Each number is 128 + 32 x the weight over the matrix's rms, rounded and kept within 0 to 255. Layers, rows and columns count from 0. Numbers have three digits each.

# v: layer 5 attention value, 256x128, rms 0.109, rows 199-255, columns 0-63
# o: layer 5 attention output (transposed), 256x128, rms 0.0979, rows 199-255, columns 0-63
# up: layer 5 MLP up, 512x128, rms 0.149, rows 0-42, columns 0-63
# down: layer 5 MLP down (transposed), 512x128, rms 0.123, rows 0-42, columns 0-63
v199:151098129110099163083190131097121128123137116086087128132117136107122112130103121105120167083111103128149157124126162168159157149183084168122149136109112142138144081164072114130157114121215125
o199:140182124109107124152105107151177118124169147112164109109131124133155119129153146130116092202141178123048084126101126126141110117076152122144097112191127155078127193109136128149084146131086121
v200:080157070229065094096160114111089123098109134166113134189134135194136089129153075142136127051136075129121178125076122091209085116192186076121136117183082094186128209155086143139166093171119142
o200:101165175103166164102019154171123150139127122022149082073121146088169115124177137131192158104120160157083136176149124133118156136115104164168160114142152124076126129154145095130136124135079088
v201:111146111151094094088129120169151142181158122130108106141145193151111139165157147147142138099121089154122134121144205171130144135148113126060160141149163132150129144115125150090108079149155139
o201:170153157134143155111145086129119083109099138140157097126117092077170094130160101119105130129136121102080069126163083137158135155112151160196111140164135166099139190124103116183138105115117062
v202:157164046161110078118117132148140148127091136125153168152131150094113158118096111168119172103160163119063151101117109127122098087098123099104136149158122143154107189105116158107118118108126189
o202:091092189137091150142102148088140109115172090177112109132139074115120154104166147094142128132094090127176084153144174149131185152133185161088099136063154076101146147120121150140156117148083092
v203:133149166147123085112099113094123127112112114127148123118125111059123097148095118108076130089156132140137144117118093117176116134094103127156137160086094130137114124234093151094147201181147176
o203:105161098094114131156119156146155143120225126125122164169108110173158146127165113140125112153096156163079113149120138163077127104104182108096094098121160147109105169106126138134111113140056102
v204:144157085165112107142116126175117155127120114142157158135131149171155098182109154129115147091116060116120103110085116111143131136155162133083169179115131123116101126192180102131093070139137134
o204:160125146105148148070112029148127137122094182120141073134103115119156093120178121116154145115120134133111112140182108153140117133106114128146128113149134145151132170117058131169206099138108120
v205:092120145146152095155045127152120163136120144161155106106131040078119148112148149146163097136138159107120132112186146047102134042126133077165125104138136120131097210136195200142073120133092183
o205:079130120162134142084182136156107105135068101076119163168149162127078159121116112123130169070111097154123139132121137133108148204136124123097166141037093119132138045147149138097177151118136059
v206:092131137182129125192069138143102131133106170159118128130139081176186105086217147146118132170149124128135144127119072049150107110090135114071132111146121088183104174124165133105080112169099082
o206:130105125135149182076157187103056100159108083120133106103131145044090139139083102156129138122162129128146122108152155184085126153162101154159117128106163146141144045105141142112109107071185177
v207:128096101128129105173154137154129094112115128141166151138114121122127097161110153149129139161135216137104070140083152133074148096120158114166111111140120168073131178099180088122100151095115142
o207:129109171151144117132085110111143192121120139171094098091173122154113129099127128099155135071137065117190162137141092139163120128175119089104146161106115074175113099151102121143214119133149143
v208:170095123141132021088102121141136129169117191135111143135137097077115176149102127164133123093143168129122121087127145178117114104122113110083149131146144141169094202136061119127077114110152145
o208:129141153142082194164119085097122106103161083173148155143127119076132116069168102107130144159113094121154082156176145091163135139126208142119060168098159112075161119111129152130154107175085092
v209:129138160104141211142155139114168144095131088156114122180128178113131143180149105147111126116089099116109099139069146155091091085120178122124129118093125106089173184093099056190153094134122151
o209:128099092174149119086065119089148138123049191122076119096134098159130119113129090102182132133104136156150181165140114099213133166160073083136166134137148108126122076137126094085149136141158110
v210:136145138126157181105167129106106092074146103112132131136117157173100165107138118125154135115116095123106115130091152105093106145096188100205058090103150110088191110116146077174161171116142116
o210:100098101111130080155075160091160138147138149133094158091127126123127118133070128118148116142124128129211213170115076092164173120157073131091218111128108087128119092156166116079123142189130134
v211:150150172164144041056065116099119142113083148139140125095130129059089128142106154108107085152153126145134157094129129081140116143041119122163108149123151143119141171172114163044132166129103122
o211:133125105102092145161149175091114114117223089162114183188116121137128157114154111114133144145081130128136117158166108176111177113126186148106125121066134128135118129120147150121104147187104094
v212:120082143139108155100183132101103138133166142083110105188110140088122115113153142108111136101122156143114124122123156142100121164141106142131130102138162160105147126165083132117142165124158145
o212:156168113136127122147133121157174124134130099138138115075162130145133128137144140117120115142121143125065121137056136162164121110127181111138120150154104122081159135112153130155111155133109084
v213:144166124069143240176137135139167097106154110108109135165123195168147159098171113140109175148107114144155087129106118167113103150120142189111092130111106115177115093124140087186127148153137103
o213:141098127153142092143125181075105133135136152160136107069107090137143104110044135159091083169168134141158180117098123117132090110128079084125113123165166126107137084068112113108110097100147186
v214:154136124103118121069232112071131117037135112108131143136101144083145130138022119108124137150153133123119136137088146140162099094170138117203107159114080138127178100152079077166176234123110159
o214:117128125106110091215005162158190157126197178116096166142128117212121119090152145124167107155099138136162165146114105085154144080086130109070139089113122089090075174180141116123133103159068128
v215:089118143130142137160185133121167143122110108145105152110107063119113159116104123114161122094094086108123164139176183121097127052215148107192160134108133122136142117074100141163155092096108140
o215:112124128113110125076126116134141138123079161059119118161163148136089151140152149150161140149119141122091079140089131094159129203056109106114141107107081128111107131166169131080100148147156118
v216:101156187129158157237038137175130126137103156123122148107122079176111052137175093120108152092065113099160121112132120086136167101128187113092161109157123112155108156084181113136130091070115152
o216:122104092131139156044190048143112156174093118093097082115117144102150161138108128104163143092158124128117171154132128145126131201131103106105128136143125122126120105118119172106139130129184153
v217:123144099133058165102231118094147137133149148100121121182119154138132157125077089115114161072118095145109143150088116165130113137235116161144136167150071178138135090087055156140164128149152173
o217:111158174116143113161062100162156131106137128123140118105148094124136088125181177157155119164143140112068077133086175110166109101066155145139092075158126103062155210151130088157092115114064124
v218:188143076120116105038142115163169148112163124120138160155118172131158211151076143152104150162185158141085121101081107194083046127101121108131111144162157139111227137082088106133098137134133139
o218:157084148108113127181064123055148074089141171194130138133114085130115089096146112100174124110077092122211121160152135108205179106144152152127134140060131082105099144150109106138177096173074083
v219:175142093123117141174084142165191093137063138170151170146122154107141118154152122165097107098091148126098098124152071192127140081115099146073161149103112106155099111082118055176060119099103162
o219:153074146159111152094179121036077161123127152160128081153132076131141159091102110106123114176154104114187109108140180125120093143130159090131057144123163135105147120093079158100163068125165169
v220:154116125182133043148044124148134070118083153128099157087135048080151207120152109130124035092095143131152145112154093137154237146095127105123176108132123100155110179140125123060128158073093137
o220:156117138101083200080211134100095139167193113151162137181118179108114102114105085141101159163182093103177106114154152099089104119128137158097092122095123137136125126121130177111116085176177118
v221:156116107092123066036148124143140114132162124116098121109142135118128188112103120153145059168164181128122141139117141179127123177092075127112085138182128152122141118118098154094135164131134100
o221:129124158125092151229128148122136068116173105201160189139125118098120106121117132147104161114146078095179098095142151095144161084157150189123134122092126121148131152134133112158104123134101119
v222:157151147151139121053154127086121177096160097080090142136132115141135240057115112115129177137169102127127179122102071141109055160162127127107117150153101162163144097103101143167138091144167072
o222:135112127080086139173128134116137042139140146145145185133091122115102087146131153153126119188101146134114090121108190121158186127072146170140122094101128131071159121126145142104083136152110127
v223:133125196073146073103081118131122153131127117125173109094125155052094098159081116129130101134160130132110136132169166125109108126077075117135093126111161136077138114181179142098116238125105163
o223:137140065155116126162189129139132109119149106155108179191109114179127158123123138088099138112090118131133158110153091144134171105144165142090153159081106137144102140163106136158175143118118062
v224:114121119135088147107162127072142071111160116125073061155167192158072153108204082154147100124113128130115161130094122183132121130062076133035090074122084132154082165132085119166144106255123107
o224:107131156173124147162115188102088089164134082189128198056137058051158123139064116164068147174164127135147107114115139094122129114176145175205129119126202160115219052089124114106039119033160136
v225:109110139160124076148164134115136118137135120176095119164121120175147221131141150119192119219128061131131100147120174121089140082154171139125159090136138109131135213112122147136128075145124083
o225:139131148121130167065086167134107148099083144100122122115162146112128077106155089174125113108099153127118108137139110106164086198096107097168141142143126144132112090146146119104123141156163100
v226:160119068208086041078220135140080146191150146095137121102150125123141125121083159121136050103155157124106154146104126130159167139152125106155130138160111145110114072163134155096116146057126122
o226:125130211059109151145084034195150099103146092137163145171126154116104133149182140109144180088156094084149086119157119099096133065127162217112142106108089135145126194178110148183165142174093109
v227:118167113054104155002193099127198206097143092125151109140113178103081106143075091156153097000117107105104172128121158200102069094163131141151141127136110151114164125060129153168166133116168151
o227:092128118172116116201071078144140057110094170114096181134115076139141150139152163102139180169114131102092137135128154075200194153107141165117176114077101151074124162163124083150107117123058090
v228:115144087132084229159143134146127122132131119114140138180142203193063089091175078146141199093116166137120118099130094136098103137082109126071106080146131177133140143097139153118162115202158142
o228:145129155170148079111130117062117127154115105201098090041135061077159158160095176075100120130112119112123139158093136160135181161171148159171154140109158115114168093065113114142097082046134146
v229:123081159137145159225093145133153069073060127161112147124125114108161121133186155140117137140077113143101132142177140086108140069122145108098176100072161124141141192091132111121095138127133135
o229:121141094176136167044151209082114175149116127108106070125188113124103155129104077137115106167142152131133106108117148158124091178119113040148111174137146118131117066138162138088136131095190127
v230:126094153131102224120074127115122101073116107105121132201117131152122166095168109146130173108107142130135132123108104125090129092097113125145108075144166155117138163095080140159137156169099163
o230:154129106162141122110147192083158139171124124138112098049165097134120120146080118108132092146121145157099121143055168145167155153158150097135149146107123109090176084120162129086133107084152104
v231:121157045095125092088172117134145135108148107164150150132126126150150128102083129130155173167196154119134116128086120135108053116139180110178121144172098137164150060089187134182119116131126127
o231:112092180128138112202071087114126113090110183109131160110112112131096117091125173125170137093100087131188158134164108078148175122142102174102144103047126107128099133156080111131185093136079155
v232:131142088128097122142152121118081084106161135133140150135124185146104060136082137081137161158165138153145088133039144140141114155114197120138098118124109128101177078200159046102152153168111089
o232:147108156090159058167031093101163204110188157147122113084111136179172116112150154109156108116085137135175203178174029110134144068144116125126158129145144111161081158113082116180157104152091172
v233:097080132205095149141111138099093115153124143123178087139130117091140094116157168099099120141125135142111133163160159106130180119125079117155153114129157122105092148163150175106070142175119184
o233:166177137129156123095193152182138164125123092131119107126178132152124144164136080150125095111134123125081047112062131189099073133127158087157105133157107155138183141126143131133143137084149084
v234:151048142114209095117126135141098081116106140114097118063110107090140239132103180092150102227098182134143109151140199130030166092125131098233111107112185131047178158086155099126136125053099078
o234:099132130117085112137165173097158165103130148124138159169190169169052112127094089141138109098136108102221110122128099074179118148132122091094145152094058098190076077184172174087120202208184145
v235:139157108130128220092134122127148159086119108105150136104145124106112126145098096150072179098176144119126124157069033132113090158129108126137120213115104149073115050127115098157111136147154155
o235:161099138121140105160113081077152117115130176188113175142105087138114123129156158105171101181105107167131101123117204173134139085122146128108097070080142105157186157090087121112155093139086157
v236:112127143133090199135202140125176093120128123142096104170149172139130130121191092135125148095105089146152135124163134172144108114156122160056152127077108122154103149096072126159115076179172133
o236:117155108163133141107109207105098129119105136112123118110147061068161120135116098171098101204160164132068083110098159130130077143104130099197094117199187178084164100106144100108062112085151122
v237:132154115139142140150027145201125130130082139107128160112134090128084139099158123153142142104113180119150125108140098079098123109097126087104130145145172153112139152084161178078120162128137179
o237:132095136141108128093202089063122122156153082182120124130142110089098154138105157083123145125132087124138114162114175166124184174132160141098130130038105082143153116092136140128128105133135129
v238:168155073154097106141098109131151128133059143106099169153147124153089129078139171111138137111103117167120127123083070116156139091110120121111138143102119152176131150138129158072117142121126155
o238:114109155135105137089116059097087143138196084201127130132143099083134139135137133117092139160120131071121112163151162134104120148072186144117105123103151125103137146068109129139076076153108160
v239:146093149148147173147081137105162112077100123130103153131124075093113208112151141094119114140048137142128143124122144149113206079105135103162128115096126148131192223091151137135123155151114187
o239:146123119139104147097169139107126145171139147177073128136178133171119125129096052133141137147121134131148111158082156119177112191113099069111140109086130081134114051125134142042113112115185102
v240:083088134144150190118136121117098101091159108129132098128132146142113115154155100136111115115097117118095128137130177114112113118095142103132146108101147099112116220126146122179132125189140145
o240:147188112153145120109136167140153151153068159097098121102137121146152118134104079107129125112129119163123153123102084146138155156148093101151165121154142139125140054155115142097164142098147070
v241:144090123124037104088149134125179177123110126141130073156130138061144101159165138153156051060088076129077177147199146150136141106142042140091183095097165105122085138110044153109120132122136157
o241:109169117177121185113167189148075049121136101106138134165167099106128155137142086147077133196174158098065052082103174130123083106101183131177085143151120197102183135166178102147054127098144084
v242:132127173145146039202034143176134114174083144142143139122124126123109122141171146164155123172090109129130093115141147120142181109065079125039150123114172144156106179173172164070070109136103138
o242:164117125153116170048237135102076135151142101191132103147141134098152141110096103105049133120128133112122130112156106164095120192128165128139100176127146156152111116065083169145156108108197090
v243:166151127091105144104098122152209140181151101109118145144120127129159209130136115126120138110128108148145113098146094245154143155160089168096171148147108160189144106093071150112097121111179133
o243:197130122139119159135176092125114086116143197165163109149094112133165066119130087140101106170136136105074071113120159095153102136091123123151063122158157179069113205115104121147124056114107116
v244:090097111176106159197193138110115097081099088147134138147126169126154069164144143106118178128104106135101103143127153137115102087165162128141148119054141087106121153096129074188098090123156125
o244:111145144141158117077071191114147197111093178076112066095190090158127157130146109137140075173119173138111110129104101140121084145099115050178124149195152138131125090140122131114146156115139142
v245:115086160100154088150192128139143069158153127148116149130143167146165157149137154131185104217170159156137084144100172156103118100096157128130109124104122114086102131113175086130098128154089110
o245:140108154117154114158056183115119182069117169150140140135120144149122090110119102157094136094118115134201164120157065095140083111177090102150133146139145125186081091160083094158165131119156144
v246:154149107158073002122094130141150104142090135141114159131126153095100082123129095140146081103145141140134134102093121152157132096066119118118139111112071147195105163206143142081083164193095200
o246:108117173133123164144092107102095156115211123181134140136126099127170146104136123112096167140081127125130138169166101128109143133139181147104116137075196136104092138084045139159163073107084095
v247:108175142133082156127171129106130128130148103111158127190128235192128071119162083153120189111124044099116121100076108151165084152149145141029128119129111136183102115144100127191112064186204125
o247:149141141126151148116070076161154114139092157118126069069090062098200109137137127110117113133123184152075147133144122135144159144116121138179133139225173174069153157115077117168164104082092097
v248:140158134083136133082167119095144113056121106167159139157129196153119112152093096157102133118158112130099102131053109168141058115100156120138115159117121133134169147163110068191133146164159137
o248:135113113148137117162040121101145144125140190134089141105086085156167120093129110102155130131089126153171210145171095116163170121144106114120157109103162118125095105134094108117188089141068118
v249:146160164133115189106104126145159169171134129084093115133132153172120202115167109135160133051105092128113146096137104159113092134145113150074112143154168124121128098054084154098197085113159116
o249:133098106126121132127161060118112076130124088161130124131110112064122104178124137137110157154148132102103092149133184111150146126104155168169130129124124138119191153142164137147042128141149129
v250:085090151106115171146158149100101112104156119137107115131132141166150098076175147124210129128102093119129156154193139099119149088193153123154122055135174143142111091072150168171145106121117099
o250:110141107158141113112154210164124140150073105061122108100179134119106147184079136161077092161166168102089122091078135117109112158110088112177155160168093160130148094180178113094089160085172147
v251:122081116104119058178162124169135091134156108149132127150162198151155101168172175142173135175156141168118108144106180168108113125122144128046131105139139130136102154112142093101081138155139106
o251:127140168173159164128065152104097132110114142153149090085130113093142094086130101138094133100135105101175142106199054119138093119178117129186128178149164134153094116135096086193184093080131130
v252:100108195101145170151167144090104121111115139096083100089112015140170140107164095122129134156161115112188145154168107086128129195166073142160125112109101134161077085126097157090129128124153079
o252:094153098128130119145136193175109107161171095084158160134135172096093115145092152179096105160173164138087105089075155132085099088126112121127094105178115152131145109136192135125042171116134193
v253:138151100186170071127097117125056144117144130108167156129104095103158084135062169124081156163169119107128117125117098113182155150135158090208136166170144120090162091184133138114106161072111112
o253:188128132045127111108115097156196161117136182086135084143101192202125121109168126087185092067090130149144154141136089155100152102120126126078127127130095108140076184153105155134232129193095106
v254:168131168096144100124033130129111155126079143146122149114131105075143153137107161139122102151123097138134144130109055121112136128099132147160105131104117095123133142207182066155126135107105124
o254:100092099115129148112148087111106102128165134129141148160113121178123162137113106142132136121104161154124154121151162115120118119119142105079148128076126118156126094104104146112143154139119137
v255:132110131069178122137121128128127110135157105127088106073120095110103191139104128100159163181179181131178110136138171179035121183101097149165094123103147121084124061099158121111155113093142073
o255:104100127126111088204169147096130106121171141162154214141125128141093112133086159151089115146110106107193127112121097075132142103156136138106131120105108132185121119111135145144065177154116190
up0:090134123146137111133169072129139134124139130169149102119147119114132108104139129142148094097107119115124145101157131137151109126110153076077132146135198056143153155110112094153108147121117100
down0:115160048119140135153149065158099116126034111053169174092148184138142111111110104137177120131144155126143109118143163146121157102139115111154107112074116142132177110182097144110137109143163079
up1:137067163110141144164124120180116120120097217110088070089135098109133169106145089130088084146087168143098153132140160183079156137094089154142136102167170102103155137169112102099160157091119163
down1:113139100162138121056170102077124112092154109142138142133143160114158115130157079114122117088112119119139081147059143175080128164116085107110143104172154154133137132136130141158148057121105135
up2:092149106132181081149115123102092150101130135138138104096133054126102124139049103156124103136151136135118141110109141156102130156118117145174119126139123167119149071191174121111125140145097153
down2:104148111155138149042071071137183137156139195172147092109121105096118150096138096149128082158134120133140091129096078114165113145135134104163091186113165134108114123170179111125109133170093067
up3:172065155174112120100093121125129091115109106157098144152124119070098176101107150121156181066121126132113119118109139182098100114132108114153165139123114135091114164122093115121092122175114176
down3:097115132160122119098139082079118123160091164111117139140097152155142120136167122099111143093128105126114125122111150117109173136122147071091144157107186122174104088122114106132177142151142160
up4:114193173074131072073129109144105054134135124164129186129129137169048153111026146148130111162169132123087129138127182225135113094154073150159134160095075192099092089146105122149128090107103162
down4:112044167124137171100099172129098118125172144144134106146111107088142125157208134109186153051142091127152072134182168105201180171129087174106157073080100146123157126089154181137128069091081068
up5:222090184144129106141125111064099037091107097089107173141114154119132132058123120152108137128128115149103121184100124128167142115145111149122084139127088182119126086151112130144176154105125175
down5:112129136159122154201144113172146128048122159152116192162102105132128151133104159070115207101116103118135139118161101093084162134117124147150113106127117080110183110109128120134133131149107106
up6:099162146150082112110122137185089065137147096133077119140149138149070144116142092112114220147144108126114140125098143086126114094127122117164144093110102129105168082165155142131180115139151120
down6:092138128111120110117143112118147090105180137109167114095131173101087136146150111097151154104106153112138117105166137098094154148117120070161151165128203109147115103136076195208145106099098075
up7:114151103172146147132126151144123118127184159091149121116148140166128138122121092153138164156135139114153173117121137122101185151128165106110138107194144156092116102104123147140156109102132146
down7:080111148139099128159145082101111105150043104161126144147122158082106123133113116091087086131147084164098094148147140094115115153144083109143087158073151130154141118123158118134076161175112125
up8:175093173109122198106144108143169150137137185118099086123138124115144201127129136166162135128111172137169109114112154201086128136134092140143103091113130118071103157193091131138166112173167160
down8:102110084147123142133128133130214098125126106111102140143134209125109096131161084129150102046192156139109131159136116127143155144136123082192114120159133100135190175120149189115140126142038147
up9:143185137157080158073169084148109051131155030101175165138165046140082109101120155133112158173154128102130124194111176122155097115119122083166127161170099187128115161164073190182072152082153164
down9:151089115113151177095089155194077139176092149118136131161122196096070100070184094156096122152116167105133117138080109138098125160084090077132115126155134154160120182103096215067080204091089174
up10:126118127118157164091140132098098112077159105134110094134123143111113122128093104149181110132113134091101146101139141118136101080121130081162113086157140141083172164080169118124175099103132124
down10:143162125166061103181168157159138166156120158196128114109116101185143148036134140107097156149104134142109161177131100170154158131178126143102105119089095133126100101127127090108128123159173099
up11:142155105119169117147118149143125099151121119175106156163128127154121099126176108138144151087055070131130093114129133102131113162115146070125135079121173102102120134081125091117092094115093204
down11:137097147104162174117128100147115158191126174148151175122144184098124190109090082131065077198147152144056071104154123088140129118093100109128120103187110086149159127152126150154087135141109108
up12:151148110143096124117116118116112097186108121123138128134155135152102101145159105106113126121169136143155120127098097110126128129106172157145090130150090121158154115169123100109131039152142088
down12:214132120069064097107083073105104142115214096127147082158129196147118152129179123132090158137180125112135099116120118043127157158174152237144143166143144108181164166118164132161124116082099138
up13:131160179116101142095107092148111118121160163136118101118139078147080083123085084177113137111127126130107121123108125140093145134123098133114163134158139104120131053120163076182136095113120151
down13:062071104102095115052181090155105166099156177214120156063140109120198082127058162118130066208214205139104167179041113129081086139139160125114174107217151134064107180144149128042136141236144089
up14:104093134112082169131141119144106107120175169155061150110150120161135142118156144142138131101130183106201180140122154098137157106122093111139135099137085131109189187153128170064199128154139158
down14:136130067124117158109169092100133112117194121077141143139121132112117112117153112120157104112145076128110127132133140143146124148101115163129117168120108150148089083120150170117102150219087125
up15:173176139145161131133093105148165107083098142146131095098125155100088144062111124170142105116070062152057197119094185104051109038164079121163115100142144124070121072097135135073130169162162151
down15:226077173091122131125147095113179093108177211085183102087119149180130066145087094116090158179127147104112126066109202218071103156115047127114135124112142108122150114132195134114083143182123126
up16:128151151120186091096139095095145159100156184134159093072167031095142099115064071128091094119171174135126129137144085146180101142092065120215107175126123145099064081104164163111089157166161138
down16:156149122133091185093091173173165123138154135142112091159111125158133106071171131135132147117098149130130119143180126195151109157155160107120065102060110109135145149187054104097161081142098109
up17:191164095187120118147146106150143099075139129102139145127163081134125145085134088166061120138149130123038124100160125158093087128153051171072113174155165125163089151143108058192129141238130121
down17:146148163160194118132138151113101068138144179141089102086108102168042150112146105164165169099114122146145121113175054151184156138145109142110115133071143207144118126131237134137105148120094068
up18:176133100137105150159084111144097084108057112119113093076146109076105133137144103157112056076086143123074151108109151108075197131101125108163116156157167156131208141141105139097152158070152169
down18:115085140112096141117113116106150141159128162124122146159133123085142153110109110116156181194126138123109094114138155103076108147125140088153127125146108144165109094126094093132126107131114125
up19:101089197113084159106151138155089096106178160116106148130120130174115095086160161161161179118131109089125133164091136135102142123177099136121117082142142106118170171128157146141169100116111121
down19:061144138113043098148112102119145096164074146172164132130125111111120120102179144128196096173155196129135118134195146172153100065136111213108126116125146110126116164074106118095155147093119128
up20:097093127153177122124119157084116112144137100157108138143112128138121119151124152128142165096129120136115121124121118108104177146163113143125131091123134108132127088099124127132158086132072156
down20:132135140100164175158096102131148143173130132171140114122110146123144128100123101130173139141132140122132123107204111133134144185148137092140103062143085136175120152108126196182121088128119107
up21:089188095109084157139131099119070020121123101083107176125142125204063083132106110147112150180088088090128189157057210136154087139147157105173155155127073208157125151132132190219098071108151228
down21:142128075131123115132137134097139161093156096168137123171099161072159092100222131137154118080065123115087073114142205144197241097094133113160087152242203021164136106140113020144164121052100069
up22:116184100157099112162108081109073090059133129119139137150129089187087087076143101141103140077107098097111176109088101106189125132111161113090132178120108159166061083161115108166140100143163138
down22:141152182129163096133134132072129104174153137080123107084163138124091156023117145161102108079115112135146107162149122116148130128162079058136110105175087117140113095236197107116179178079078116
up23:140186158141174094160119097157120103101116124132149102144128125138095126109103165128194131132099064127121119107064132144147158112156133081081154109134159134101119122112142135116074110093125179
down23:122143150096113106142193124168148102077089126160133171124139125104138156182142075156113106152125186160131130141105109131141106105116157082135091083127139127138138150131082081100112146209114114
up24:098152090184131112078182104186142143065137116122113121041166082099114155153107052107106133113140096152066123140124131070099145090174148126166171144129188050140151138133119097122143168228125137
down24:087092108141157144110212078100080125050144133093131138057112033155111148188044092091132168151181108139137152139120080057134152126117136055152183152107132076138092131175138191139138207166144120
up25:093092132136145131190138128138092094116131153189120124115114156162157062157140165136157128142091133103098157127050125150114133075096112148104136105134134144135105086170146108126102078143081150
down25:099100141091083158114126093173149190121166116139104127121140130150105088187142148097098140147152171141162162156151144059125110143111165123100154126100083096146171185125148142144161145110079150
up26:119113160157173135096162152115108156139139159134127137139135157178126146123121134121128108143133122132110078143104136131127147143133138151171129098142125108117127103154089128111191097140132098
down26:117121144139154119097108109126139102115129126168140118153132110094130132116126133128139147096131107128138167104153119142155146137136125095106134136127112143137136195121148159170099120153110104
up27:088157153113135136142112138100088136124083141145083169037110134143132086110104122165093160095106163125123142112146103095127122139165125124135176094140192088104127081101144065187174153138126141
down27:096158175067143140127137126138086192143166115087112134130138098130131098128173048115073137190159172108172126074163123121105147076127120161181139103120107052093104111180098128129110079112119125
up28:124164166130111184181104126098108122109075109108111133110162082133101044194138108097064137180125124134147082111099151095134086129131050130115181174107086173183167140141172116142092091114166162
down28:199168126098187137110069144082187132074193177073127112089100143189161150124207128135093129164092116094229160127147122138139165170134149167112080114149199118106100114153092142153165096096128052
up29:126106129144097124179150104087133096053085059128089129141111140163128089101149156138117189120054051108104168108140151135088094098137168096133133155104169130163125156115188065199150109136153144
down29:108155117109188114107107146132094165151101215165141131165140178076110162137124087108114159120096146124056132113129093087147170134151134121161103058111146149081025136165097170110191166085089064
up30:098095161130084149162182092166139125117136119170144071134130094108109137117097134155203141080128134124135142093127145162155147137118162147078117177215144133124102169115119169141126157152190158
down30:110125154052144122161103109125145152105116128152132113153130130139109104082157079157173091159137148178108121136148162148143157102173120115165096121125136158112118147130144145098097164178145119
up31:153135180139188198121100124113149107100119135088084089143135151167105090097166117155158110132066092101163130152127124124098192149132156149058139098165165127112139074089135148125193119121160120
down31:122136108116093107079126103145107146097084081134139144178133143164156102161116120132105167100167138108152107129139088125123141144124114134133096141126171169118087155123141072187094120117162141
up32:186118159101124179154149102130139203102168143101131087154124127182143097120119185182130150142067102090102144144137133192111131122121102134109100156137115144109085131145187131151102087100157148
down32:161131135156130115124106092192120095088051083071100148140114185160134144136147119120123102148103158114121126129142153138139150136125141129162089180171059115074123183075147101145113142122098169
up33:135098120142128097126168118099169131174183157169135141105160153131134101133159121131125101131153145116147100136103139127103170152170079133115156148121117060116067096115126123121100118186135125
down33:085158153131078131114118144126112157079164112123134105118095130151125119120141155106165120128129155136122185096143111169152131159121165145122125140173146145148191165159116130141114139113112082
up34:162168142153116125137131080147138073085100092184115127135138158109095166160162140131169117079115101127108163144038137115117104101111146104176135167094117143110127105120075080166116113146157233
down34:134159150159060065109094123152103192092124130219125130175106145088141124148179107121114101170152138127145056136154090080137158055136148169146123134141128081122175110130111075097157137084078088
up35:125103144157145129147119096133097125111117090122182083100097144141062135109088122196137147105130134177088139070096173132140117179170121130123159117160122118066090130128127104149121117135156134
down35:142131114136126162130099140128129112142161177113055175084255092133180108169153096094114103103146069017146131199110093124140147062054191154148100161140113139186198080126122116112164134135087139
up36:154200120136123114180089136192125135142141183119183132108156104136117137114155136157147104143130117112119127142086136105138233142085176137123090138151128146084113099108241147067126071117141125
down36:142119196127189142150135091165120110094128149079120147153131131072156145103140143113106111231131107168062139154121146141091089124116131198172107169117118140099179133122153067165136122088094103
up37:115154102129164199127158148111076106092132089100111109068108126166085177060134121120114146136086132130157116123095160156090123120150141141158144067143133128110134119145145121173169124107142114
down37:118091140126105139156074108128170182130150091144133179143077133184206077107203100113142168126108132143124119108170119160150135065115224137145142134135161139150132124134117164130146097094195088
up38:146162096188109153121137116141074066132146148132118123093159102155097102122106114149123127142111109122130166088102170143143102126132121116136145115150122124117174099177097092098143123131109166
down38:129160144133156168133165155157066053118116111172101109144163098141163081084136130127132055067097132056135114208120093106083197169122107081130152105146142085136128104138154129165075117179092152
up39:145119160153146110131139098139100096121113125137092125055141113103092104098130110148139119079106098116089174117098141096079139160103130101152139092216134112100108108110129135143156154179119210
down39:137132114126149083119150058100150121132121047136197162141153108127108084141124082147000159136147171012099127136176164177163142086129114186076103105158117122136143085125133155126082096107173091
up40:138160155136149137158125098133124097085191128134089109147141099164083125080171112123112125144078114127152162114046139108097139122140136103095112090167093124139185168151113163108134146135092171
down40:143147092094120167054181092122147153089135098113173153103162155134126143101052056169117116087145095124116172109103143156102166155150100122108121117135176146122073122110138159060099170201186186
up41:109135143181125143181070107118144141095094129166114139130174110138173093165121113105091130118163147136143077139093118151076121146156136141095160186148098106140130117134176076094110095198107159
down41:125181169125134115122152098059153185114177114190089141123110140152123124100170112134058096193158091147084072112083063097119137165159104099118108147114142134127132190096091066118157134114117129
up42:066125174127164183147141141146143111066068090156082106151161138148082129171100110113130172117090164137088141127072153134074105142092167173134091149133133084125152114147179023184182135103127199
down42:174163119147134154099097161138118139157140163214109107159118176103154143140160160128152112155115099091169063115153116117193089135125117111130138127153167135085136118083080108145131115111098148